Weights of a small GPT-style language model, trained from scratch on English Wikipedia.
Architecture: RMSNorm before each block, rotary positions, no biases in attention or MLP, untied embeddings.
Training: a variant of SOAP for these matrices, 87M tokens, 2659 steps.
Each number is 500 + 50 x the weight over its row's rms, rounded and kept within 0 to 999. Layers, rows and columns count from 0. Numbers have three digits each. The size before them is the row's rms in percent of the matrix's.

# layer 2 MLP gate, 320x128, rms 0.232, rows 0-319, columns 64-95
103:446461517508431533455381481560517541517545514460483465526537480506455535462478570455475505578449
103:566509495426460514520520457551512566508498592463523510455530388528451493550474468500570530521556
104:447513472435436542459423456491527563376495568565453520524497506482380428536509471492547513469566
097:509482506499536548596454551451509404489522531506468430525531560427492423487491477551519471488495
115:445439458449580525537497488506573400559348501585500444476501525521560498593543494456424528549470
098:446482452513550535528574478498511458495387512543483533590469516554532531535491465528535492491474
097:508505528592567515536452410510518505478450499522516483491467518539514555573464486505482520447556
082:519468460594502520441525488468528540468384500413484511524426543494482477427492553456484577531444
105:516516508413425449524480567482493511540484513490556500529462520487588579537449415487380478581544
101:502432505455470511547479492413603501393568556414532532582559473577567549490540590508599517471434
092:477425505385497548496509530538526501546503428467484516471527496484502485528572473522449500573430
109:554542530511489530529484518463464485509450536409494510565495525483510465497565490500376501400481
093:549513510510481554387556637504520539612548403447499542466461497495490519502516502536412492561480
105:512508538456500594584580430559558506477481464504524535463376497567466471512537524575535438472472
105:425499527507500484495552517631524503456471497433508650400442488429573505489561519530481496593557
090:497496516531467483405487549510508484498533500644492416520503544557495531440448542484537466536490
113:415493561526532604618533467483509455429506543548503533460448551538546555546489585459525502494436
108:442528450515560458603513524489485584539498499476510440553418524509492511393541516440490580489563
096:493515525524471509498423475434553458599405484476506629520459465507612525430502476452412517596424
106:556506521492571534507443495623465519531476482549459418570556497528597540525568527433463427540456
088:475504498479501409479529511467465517575440470476491497565557543468596506485413530471492517535523
099:507486564533423513418631522515589535546459455517417449544497545587473472539580527590529415507473
106:491496513512478537552471510480493552440540409459540521441474505551564423510446513673493572537471
121:525482474547453469536468488513437495472421513565456561534451453562466506532365496467463525508480
089:508588457446532522557601513492549588482523426539517416559492473377513510579507484545486493477521
100:566423554510446524477586503510412491517492445441476475504410503515469483464457502448444476560479
082:518523497574437493445585553555489520454607534573455431528538481491468435452444435497481524509506
092:498382477452477505548477505505540354470454522551451499486476506543480457518557547463448453566517
120:507486580459480503478496550467547511449443496534518457512493525526573552529546521506535591573549
099:456484525517479423365502412532470557456522581460428500490500449524380482451536523486495544530522
106:561492458518411447527542541561519489432434467493512527522453645463397472527538572531420509468485
097:506446469538524529473448494546487432374561491570514529551515538544483484468482530521540429556566
104:524551548494544488564563496425484513520526435474505501458450473472564520567473442429422572509492
109:447543510479429563462501426467548464454488375470428437392452534557584514574487470500468571537422
086:483447449490458482562520502478448457499553474518544582525453509523488516383515529529414502485522
104:466543582450480484568479574561493457477509528429490540491541490496476497571456597513431549508570
097:506460568502497502460510539494563469468512463531443486513411515512486569599567563603495455566478
096:547525491587419516492484538436487395556430391544533439510491491506525582503502492501432523562509
112:476555479431516582527493479493552402434544565485648476498499480525440517584492500426513537464448
080:443469488526531544381508540510551478511467507473431418615539579600557545419484543410519468494484
090:537507554452457488454438476448518487520527397501548494509518531541458453538521480552405516542506
091:499508518469436439504560563546507497479456421528501426503622471487460474576494507549523460502499
109:537607605451423427553499518487493470571524561515490500463485462520523471557590457497487569617535
090:539441481617411509492490534511473459548459530476509459595481497543401413465520508402582563518517
086:608547528555616482504450503584521468489428460545521505576582577536482457500498502430466513495416
092:545487497498493605478440538538551558519451601450563512474536510506477599555503580556491594456486
104:484550576509441529514573486527496448492544468485463600523474509465533468471624516544515505613485
095:433428523509536441481510466463528505598552504542479520488561514518441462522469468530519518636605
117:473444572576497606554464474509497542416397508492543524623453504484484533471500543536431494423363
095:486506435511470530451495520502497507513486502507465501506467503521477436550501544463465565494615
106:629599509422494492524517613524502510495464483382511601517420473538500413461463467542478391499515
107:485522499608597512585566521583442539571534523424540504470475526501559592508485461543479504423572
102:565510473460467518537431418509482502481533515503566490536540429465501529473543523530393646448470
086:570387584479512548526484536569531482479473564504468569550456515449514452587473548573468425508444
099:452516450499513513485510458566489465410474389491567411535519481626569486410479461491573541554464
090:485428500636523526450430525525520451595492512494568529548519471536510520483528511479515450486569
102:520508378441428486477415527541516451573548614568468466492498542496563477564458535513494424605405
108:501494493472619514537504511577551455476508579504447478468577476500387554504472488379455528475510
089:524503509516542488501485473503466602515537460507502477633465526554503519552520547553400561515483
102:473492544500560492420489497592490426481441479582454530522534561553565491455574486450505486537429
110:538473487498478529486502568519510424470533481506558402480434561469484539544522493599495491485561
083:502461489456431533555540452517505541473464530464489540473520393463469529547505546524410592521572
112:449575562594467494438480586484450390518530511486481567495492535487497441398504505531459467485538
106:467533476516440445478556473403568471578599503449528511500431402524519451477503540505442541413419
090:411506485492503588485444495511461487552530515506569501484480375514467518588480465573518562556470
091:494495485473429488558532445517498491511445503415497616567456477454497504506504511496451568542568
097:555519579534398538473512518494436458496545527598438493542565554615514423492449494585441429512537
103:405466491502426434565595561449489506464486508463522537586516417448627654563456514505478471464483
097:543477477494518567503412556496520493514500465550509493478462528512525526534502505508491548530434
092:505556464429499458414569530499459565467461469490471426561430476451478552419486520539528393529465
098:581545499461506522486572555508520503470546504556437533492502403443550488492497525564470439625541
093:570510508530415422568530487493451574492519498537517539525493523498602448559468502460513497512559
099:488517482548448498417463521393462381527577511535463516607515507545513404502540601445403458457565
093:459501388490472550455503505509511485421503498507507567565368510554475550562505561489500540470486
096:394493433492508595496556462430528501514472510520514530578467532559429531507428560479442450560407
104:547414496504542451605545488542490444562526486379565473397488612540526479472534570437430560472501
109:575501495528461453436493406559495452514575482542496539443640491546596546471488613523518439486558
090:495543502514458515396596503543435566511631536518496456414509573509481477518420443607536547505492
105:454424403481491533503424393502486455541530499464549460460433494552461560635519601575500518517457
088:489508479453511453560545508456517511455492512418441525595511555436609511443495470489493494513464
101:442508443445441531479572527532526470529493452525499494419442483568522419481538543569507497474512
109:543521454426459510504512476470553560411473398390571478440529517549526503505399489463486473474504
102:570498423518438511497555402482470487559512562525633472514472476496429552511503449518458599503524
106:537570522560509456482527537498523489542456471701499414538473477536571584437568492505483440531511
092:528507494463483485561460512441491558458594584487478532535438475410366405566446574462456593448501
110:471486518499437553451476423524547433528476566526398556545514486535457481552545501519428490569569
094:525571555452399555526483562505504421497591545443614526513483459482505491361461472450486548425475
079:558482472384498499554600531507572467489561519482543484486481516473439518578413470491520512523381
090:457475380449471630484516513594477546577540487504501510530435469559463427493481507471440542540406
096:430474484451495478560562549476478530447499457538480465465517497550547605379462461453478437557455
102:466553587512564453452318514495564536525409468471446565472431582581583590460581459496411447592514
097:513430462497484543440471545603569468514429587466474591486483488467521483521542509534493536481502
090:509538490538527506466455499533427455443452584652516572532543439460529558494496567571474400532548
104:507458498504451438512517579507517485484474468496519462545474418523439453461428457515556386525474
095:521550525515492453494450533589488450592580458572465569409471484457480473464483543523525482536557
101:463570507520519524532531484515515515490530565514454410571397560458465453533520515564599481535534
094:531509425553587524468484505505486491433459414517520554434554521539515544457552484502468532554409
094:404495599535538486536556497519461441549490584486487573498469502479569476551512437518390401447468
102:460429432492536491494469523495535461430544470509523457508578468419474509535566567404565530481389
092:476551471523510561490526462537476432537620529462567480526510447500570586557404574562486496523590
110:489584530491507537505609490476488569448485499571548635474400440532570447451480477509500470523439
120:593407550557482555457437557559464516534559603483543556628481522493492444481502526495516559405529
106:429553589478488535513462566452532543511554418443556548586467443539600609481461493552499517493584
090:511444638478547522503557464430486492436494525477591552479465512486476483602443440516439533587546
094:554574527550548437495550581551522506545387516516340494534458589437441439539497509631556474563588
103:519506426590501537564389451548476499508479531443502484524506571541522486484575470473622494499511
094:525526523449529523514545470526519474430551573546488595384485441483502518458509513529413565498544
104:479484530530548489524563519464471459445504487526483528427485522566473487483427479488482444531468
111:443517471431427558502536557444523442542577513453559429521468482552410562467469509495536491503527
102:502507589435379525509485507478436500425539513548453512580527565487430415487570456544541477435492
109:525546494499470464488574514492491532603500487387462575513567504569478526504451526469407560536452
092:469460517502530514487438537402545472514475462470516648530475563545587553455532513440450513515491
092:487557591400484523584482499477520574478530523462541491490470478454512470602521421492440522470493
096:567530529446536466551486517460525398512493565384565476540558428449517545555358514474492578580532
104:456448561501440517411575484525428503603531560520463522537475436395513469472557505535527507556497
110:489521496498394533566555513491482568521425539462501545449416419516396494525482470491505471556541
105:498545502513471500445504549445448596512507490448544573512523574565476536412473506427505552451565
100:405510414509493417519538451500468518428451487595451427568557517401487407487604466433500511504481
113:547444615458559460495426486499523584487484455449476584573505533526458433516512534566431442504529
098:534445485503397486441590589541564483443525454471435528619457439456486475467521503536419533457462
104:442464529447504489498485589491583541500501651508522527512503486540526504485474411506427512585468
098:416479550507548474553524509468470580549458531438437528536535449559600593565378501560419434512561
106:589431475448440521534500478472492421526445463427513509481491549393534460452559481504484567385474
105:482451519561530508472463463539488427459572533504401590534475531466533624503499493548446614534564
103:583527438558506440443464470435546499448491497424512526511351539551561480583576503525477522473551
089:580556498495487390453587553559521505557570589441540488496463565578519636480470485470529550419467
092:430486575548434512607398529524474430390552497503464457532456467502496579485493547496416493478441
091:493464560448530527459505526515515448472450528536514458515529511385497428476495552615433510421545
092:541557457506513521513532476495511429490513547543419591449501512480515471571452565423462563548430
092:517510525469442514508433466538480454497523498448427429403535432507524457466517395439465451528433
094:506440495551543475595447540549448472504432444448480447453552602528408464455540605514477510505589
095:489505424534554462600502437436552473497565563572576487448530560439526534545527525474489472451527
098:467416472501513597403437498468565510567509500459473462577573536450519534485520475543502478469565
092:441408609514571574479464498456466473470533568542513479526508454428504456480543448434409603467556
098:523406442555482546602592451472583499442518531467495468537494477375497530504470433504497478530525
102:598487489507499483404416527424567527394366452462447522574512433597574506470500514507467476478490
090:515547475474479582496515470588573470517513516585418538451447570480493476515510513507440481500573
111:537510445522529561453490574462463485486451536449520479519489440538459478449473440470475561455373
095:529489554397455489569506676445457540568466492507492462483545494473446484502425501509529469596519
096:504570538492578507518425568574487574511590434453555447476496487452529514528534532470407477589438
096:462414398575505430476551479474478541513527418347522456577521475533608483502522523591487482484494
083:493513505434562469468513541512543539488418545482455492505438509456554541517490569570486575472418
097:519477508533440541578399574546535496513477481524453490462475496512589441528507497580500466530501
094:516474536428485552490490546557535493586539450464682529416438536459417545506523488497445481533509
118:420502511470479561586548411467502418534570542525455417557530453399484617589531420463493570506490
107:556572545411441487493454616428535588527443529488482513570472477510460528474581555496502557502450
086:482485560525517486482608499426501537425554562467535564432471508454481432531537443517459550495486
087:417482478445552570479541548524507522515516468419501495476455426478492518435567463481495636517479
093:446428498546541591493515460554421468530441516458513489401434566491479497508494536473535501462513
108:552553455533475494437436547564500511449524514508455545556525492461521476396585504533461488488519
097:572443564554569561516446470512482412445501569543474524552430448557475474479440481520433472464548
096:417570524459549480526479449508454517504494489492602503492425567503531487449492472594459559518417
097:452493468489542402528524451425500500452517520516548528576418442344538561571524495430480575471500
095:405474546436526481521456558499485496588425424496471536441508473428489421561517448554539471404597
100:576448492579550556487465437513469436543485552426480446501561552536430544493423525483512608503528
109:448422511549473522497457522486599451458406594498505592539444476534490541506550607484442551498522
080:522514502460556464476529527489474458463507559566523438496575460544485489451523499504475484507502
091:462494536504550518413480471457506594535442515463464442490551545462463478459495482480573459465512
101:488581534511465550468487555484438496509514432538497549481395537503506395420460503529474500478481
116:537582458497511408483467565561561500540496436353479459577464479452503476527539543555586503480512
097:441528427536512570488501500511487526506566437510527369501400478558455532423475474460511529552538
088:464484430404549505531438555600540523544570480544520487453491617468521552446412529462504517430510
104:487479487450554516530553464504624441532460571563522517415484556482515555411535476512521542512519
083:484560490525522541409564477506483498521532489480456478470454524436566545498538601569476465525558
114:574553498478415537511522507571524455514402488543555419511359536475442571490489476482497578527491
096:555596380446463495574524499583467399479509446542597530542458558566476553485519503522523475488569
088:526453464468490492525421451505451582516459497533471546531520560574491513426553485494504458567475
106:532607463446447478549528548491448508531494443542426457526535507605398507446524583472470454491407
108:432581504493483565534478450615515440470548530541518538534469461525522564560509381467504453575498
106:478499541577482406476551644548592527508540502572560541576403519507579482431548555562489465478556
107:524515498522522457593532510563561578530454460446456409454574489500450420459617488383493500660393
090:429513517440478625579465409536582448437475574509430575550478520471503476462430583472446582485478
087:453528499540476465577592512526467445482474484530572519495458488442482577488510539517551562551506
149:458487518631512328516598564504460539587533488558492521428450467536547446553432487524504558474645
098:427452528548514466521487527555557494548526470598577500576555532481499545500546568540439421572496
083:424438494461502443521571536496490425552444497445408573512389566543553440457477471463465439479439
082:468568366542427463447505540489628440475541425522490519509473590490512552465518599536466500498528
086:430500458563431451523468494521522410494542501537591464517454409479544465557578483586482494538499
108:527515441464492500608517571472523582534480502594501549417506535486483574541452472375479513496474
083:508526522468504541532578479478426400528514476525570572458518488556491470504567475522491433519501
097:364441490384471564605513502524527463545495518451575472544489456429484488574470420462503503507397
103:479515476508505477419509436630470526519442437465474460468454481447476478449553521495558487551549
093:546474486503454517525553470513380504536451471477457502412512522436392536537568465523493567576543
122:480509411523630543436525497513576426464502489475561476458508466523431537544582534445512509584478
097:431449487486507452419457444477455429446427558493473501497365487477475599483543468536578475424504
100:488442449458435545508536454431505443463463450540415517523524500526520460502454503586440633547549
083:473501534509391484496448497534506551528487504517419469504400503516554593591474437481498525527501
126:433509493496442448538562518521489490532447492522527550490467466446610500538546555494392538484525
134:500541462502414460475532462465464570615479499542534390554389469495499442530586486495473527501551
093:547496513423473564502480449613482494448483535511515552464561517519570483474610462477439406448500
080:499434578410480521501472412506594462570552502467460481561461536562395529551542461555448444494607
085:513497528455494590564388542579401510500512441512510516432497462497464477525470441432455553457462
100:513565435482493525486435469489496515530548515477537504549581494534521573525498535580463435503654
089:559498539380480603482500513498479568395536460570476494468448568526584429473547498486477493467479
094:457496650450525482508483429561465493419515459473443620503453454496481546575609482499573495507519
091:491545397463486479465466480539476553437556520522439467419474509559467482547504522442473554573534
092:544547459450557524452466563471476559615506496484473546491492485555476400510565486540562508499402
100:532456447521556604532498572438441620479516385466444404568554462497507554496405542610408512554532
095:505578610595418520520483476427487638545512449471575525482479443505500492516506528542483501476506
093:505493505519519466410472588462556461532506490518529386507501405601495493515475563564466443540496
104:476383511523475491571541581516546403580470453457502592475503528555412441535529458510518517419565
106:446501450493493437530510584562433538460479491464526486481524470531427527467433506483543423500495
102:500579534492497466516565415504506505439528523476490437544514485500506515494540454623447445464516
106:429477498498551544492525467531481522535427554498478449521554450348549513449525518487516496533523
085:558480450504401554546354502548539470481489534502563574543427544534515488512496494578500417565439
101:483625462486501383435510520472534450481430429582502448514448453511519513406507562500443510386495
107:511370517591443471484551544548498487488523443616555447513492418496504562484409549444546456463457
090:550448428465487526478449544471524503585575467464506502534430515484466553414566536473520563421446
099:448500535533476450507490468497520523530510503611496508596529502478523582490599420520395500551504
098:524541506540492604598485496554516509524532553470538486528404508507522555553467481503430561539498
103:470478464453452531574487556512613584496503443510442538453521412435537503447543403523570598427524
092:435520492530478429495508567548550558441480512537432476497612414389474487395533439434459507528497
100:542506514540558476477552463494516518483490523518526464514536448526414539500539617478572490450446
098:482564476495471452514492441414457521534451438472543510519425460450508492554547568560489577515488
102:470505586413543490472519509512520507487508487435449558493471518559592525439552446493369501539468
108:571439508525572516506450504518571602507483531479458496554502570526471436524435592463431472511424
086:466555416424540512529570559490486471538429596530518532581526503599531504400518487530559472515520
094:511524520452486516465505521549571406544547493506520530507432520437468511531417475477497476494458
109:456515489580431518519548529571501502583460437419570450490439517517499493542490408503493618525444
123:551422501529470497495552585422471589516489420623452474411489597496481503576475449520452608514562
103:483492519401462465530481423582446334474482493504508474544495584497486460557466537528568601562508
112:622491530408556503535454581548469407500502436478534490517588548593564517508440471425435458510477
087:462476642462445554400468543656516550455530533566413494529462495485451440476522479486516500439493
102:559469485454512520436581428458457510351536494527505510486554541475529418438518427446442497567425
098:534510472491436571569482484518554456516443492536499494475515510499470630547572544437485571458428
089:420519533484526482495520490488448495421483549361511555528480503501458454472485503522544511588542
110:607456470409421466568507501550522554445505434559400570464534494525483485589505496458530449501486
096:435515477565535497540421419510510492544505489522495543533504513437491438529422540492548501506531
096:558525487572529494494612557432576532544537514507517560433485471461509390507479623521492369550517
108:488592401441512477464393500574519530500600491480542582527446558447526579543492493502479622536447
094:451551533514541504633508450483528494483437480452458526494523499497485558533476481506441573503421
113:524530448447451602558513511499459472406486589492502498617496530522511546517527444505472485546420
102:430551626504478489513608447483461535535504452567505534557577451377483525432481540551534528511567
097:606486462482493633438416546519453555522478525500477407415535568559556565477450492447508470509441
088:500557490548422560515457417626467456476502419629471535570485552564537531460500494512581460556525
098:570490588473392515461551486568526513585526491476507479530483472491510590513577472594387457608645
104:504470539609549551527525442496545578549531498548499508499574515497543540503500548557421505475540
123:465495534450574638514453549543430491553460479429547489469514501516516585447471472564464480491557
086:394563503498521542517520593540454484477523491403507679541480581439583503516413467505511556427437
097:536567364447476529439533520486581482531493588539549465503493419493494452488480404454467538554494
106:555434479493522527575466553512567469470529554446579493511545571459499490430448560480535472501495
099:466510492502447430511519538613490535481573504490568483583534508522527449489453521531464468503403
086:534563482503542480498556494437577490486443482517421398446486438509604495523497534579448656549509
087:440566508558454472594529483523547617494550524471516566529505553507531512539494548580460471575514
115:456519546507513468577578477497514503511628530486382461536424540404538462502523484562498542554487
108:496497409509458520510520509550590486489533519562513524490488532441441508406529457477496574418388
101:531454520537434531526569449499566517558481556584384514531404514432439482504553586484544492515586
100:493472586506539534448477498449534407531491527476517535545439539505448541540463442536497474436651
114:564429561531511434462542575529516485511527472548435551475517573574413496451432478509436477449472
083:472520454528559563489542494528543492609473470467445469488488455627482370591463418383555538434525
097:476528542441580544476502474465529456570491474581423468427478527590484482550546485483570471574551
105:479570453488547477466414532530382568480442515541419610487583516442491452597520574582440562496499
100:468505564443542452633486486480465484441444581505474513484486472482499579578417505538536500470495
108:419513471507562551528554427553511430519434458552585432496481581485514517471601546427545529572490
094:581551426538531548437499609531484415437438566464465542532479519576519494464470570487551518494507
120:600626512409583448606412520525484479526491398469528499613496539499515459499502441548586515454442
092:487484467595421444424592475457469545499482509568387479347565469482457424473473560486520459500493
108:526525469445412469556496517443422469509487538470560538555540439493504562444452510401458497449410
102:529472521507450494512523457497489540500478515480491449474519437488501494531510593396454502447599
109:516501372538499506534497458467596480480533461502484505560502502480413538509509480549386546486467
111:471504438418477570527549551442611447473502521456589505466528464401492532535458485419514526550497
093:436628511458469555505505487557539512548501346539458544469510492538503456495536503565500474481588
100:514438471486484451508485499456489494553527486534329470474529513470552555444472551536482489454548
090:502523464390417546582557476490462491462466564494447474440494429430590515522508460532500501480538
086:545569557509520519404449607506494544471519508539405507522479453535505479449596531502484571503529
088:530493512426451459547473555541425577527587406440457478445516530498458440547525475469574495567584
103:431564480538493495617485492474484474518458599439413519472463462328469471511497511497488501518385
113:510506505426520555432543563483474403552513406519527578546451562577481520512500472451479539496533
090:569542465535556523488604502548485518437467496530453541459553430524577549498421562517527476522508
105:457414482581503521480514489444570490487489464536567484633508472580603510574497504512505424516470
095:504512500563446379504541530421529529576564540428472489484484474504502414431515454554504455550565
105:601527489556472451509580503471559583507480507453434526548497419536544465565495531465544526494567
093:492537564357537502488541512413493538553519461527537437477455500533456530454508468436527582503425
117:382489536532505569507553495408484506527493450539560550433529452449473552514522482550455512514490
096:512549571461481511463596498504511553505450546530444496480387481502485511455574547515549561570464
098:480544626388607566473415455425491545434509547511432554428445477522497528502510458441558482562434
102:512489422549520450437530452523542464508414426572452578576439531495465524497538474473484565435465
086:484432559414519486470482560484466418496562385485415487478497507442479556521572419543500422488525
097:477507463519500485440505531501468442608514541489459397568568514543457562503474505428484472583590
092:503561622467501448511536532468536520515502516492498491468486441424643554481418485629444527508494
097:518556514538495441497490533575514425606474515469525453575481445388373481398506547494420507468512
112:512540455496557520546480403517467457477478549529570510556560460440471577521403471487552455590472
076:561564529445472493375509547452549485573558557512541521526351465506523471551429530424542562441512
114:434523445506474549496441481516533463433522446459503520582523473537541522564450510507503563467502
098:485462465444444523484506573492533429502507433504581550554485533556425469419578574465457515501530
121:538488548494522385533613515507487555616530565407475604532552503485536555513488385458427460511510
099:465504511446526514585476547520426468496518450518539542590592431502589452478536486486572554441484
095:429549499513432410510528464492565600488523485443537633454490474438488513437467416544468537496543
111:534485445565461531572561439611428535513509484528511389448486624495404518442481556416475569543362
094:532516496547551601489530558526494576443429419509513431578428435477455489467543469488503439438429
095:524510515572501495522586388566499534467541540559423401514528508478506484537411483515547537446544
102:446503469600557426482545513602496433483473510413567544503537475510562579488478538530489506556555
092:412509535465555634597594534546490548408470478417451409459484523446586552524415517563518601514514
109:462468493443560490499530557498577487491445523529458572455582500515470534407521433524517472603506
090:426551426477555507540564493568509511477433546516521480486572441426450524485507521520473604561475
087:477479575489410457432498503468549575474505462512523468421508565491527503513507492513506483519439
095:525448570545576484362395506513493532492390530517483504535464486505561534546403483610461557539527
108:462426562466387520590457396487467470523532556510493488489515461530402418544545495446479531367488
108:556483483469546476460504542549479460497494523457462533542521428505450395540495612533508496451462
087:524591426473464522423488473558504537440493530576557489484569390446510461479481506512492482530548
111:491470483573522570525539480435464481562426461490391575591489524491546492459556571447410535583511
097:491516530492519515513616553534468540513497427590527504475533555474444437503546350491515471522447
105:530495383512452451565475461472550575474426407488519472462519442478419508453585411408445567519402
093:415485551429512484598576443549440573565470430437536517516453504492510437533586489470478494326491
105:531579464508448483472460528476535433487534454440447488531402476517354528409454473412440536524490
094:492514435493470462504454528512492473579550520532445477492442556456389509472509524519571611464459
088:492513445426493654508464422583507534425503452493570492452523536549467550517393514475591536472519
122:560483492560452536552461530543568416469539489525531483502556485413428482603550496519554531612464
110:475465465535478502530549513562420452512475507498500447531499497419553451485450430573532494539532
106:398497545538460478553475525510522511422436441482497553546450479443542520674603533559391577534505
112:482482451486520530540508495396520565528476565482516396504441459515580423479469538509593508430510
110:531482450512464490503565586483460498517486557466473571531455490546567528455453520567491460535609
111:512500528496529480532476559520535502384550490519445496574483566570554444470488519428558595589436
104:587534487511484551426561483482541465498478519516513479490527548477540503510461486486511515552505
106:480601476475488531502610478516538499492548492508447552417381512435536514425519575475496548452492
105:463523563510503549451594481584527452473485436531530531490526550509537525585504508483415431506487
101:370552444445504531531433501427486520504420566466507475514545470550490428569460574469480481537442
100:436547479419458519498460508484597523487412505468534513477457453454505429532489499527544517542470
108:494483494512547524356527493600515452557474523578389458551555495481481508514489537486519502552446
104:552483591577558427569509507555533566475542552592469499410502468525428481515541536519474490439547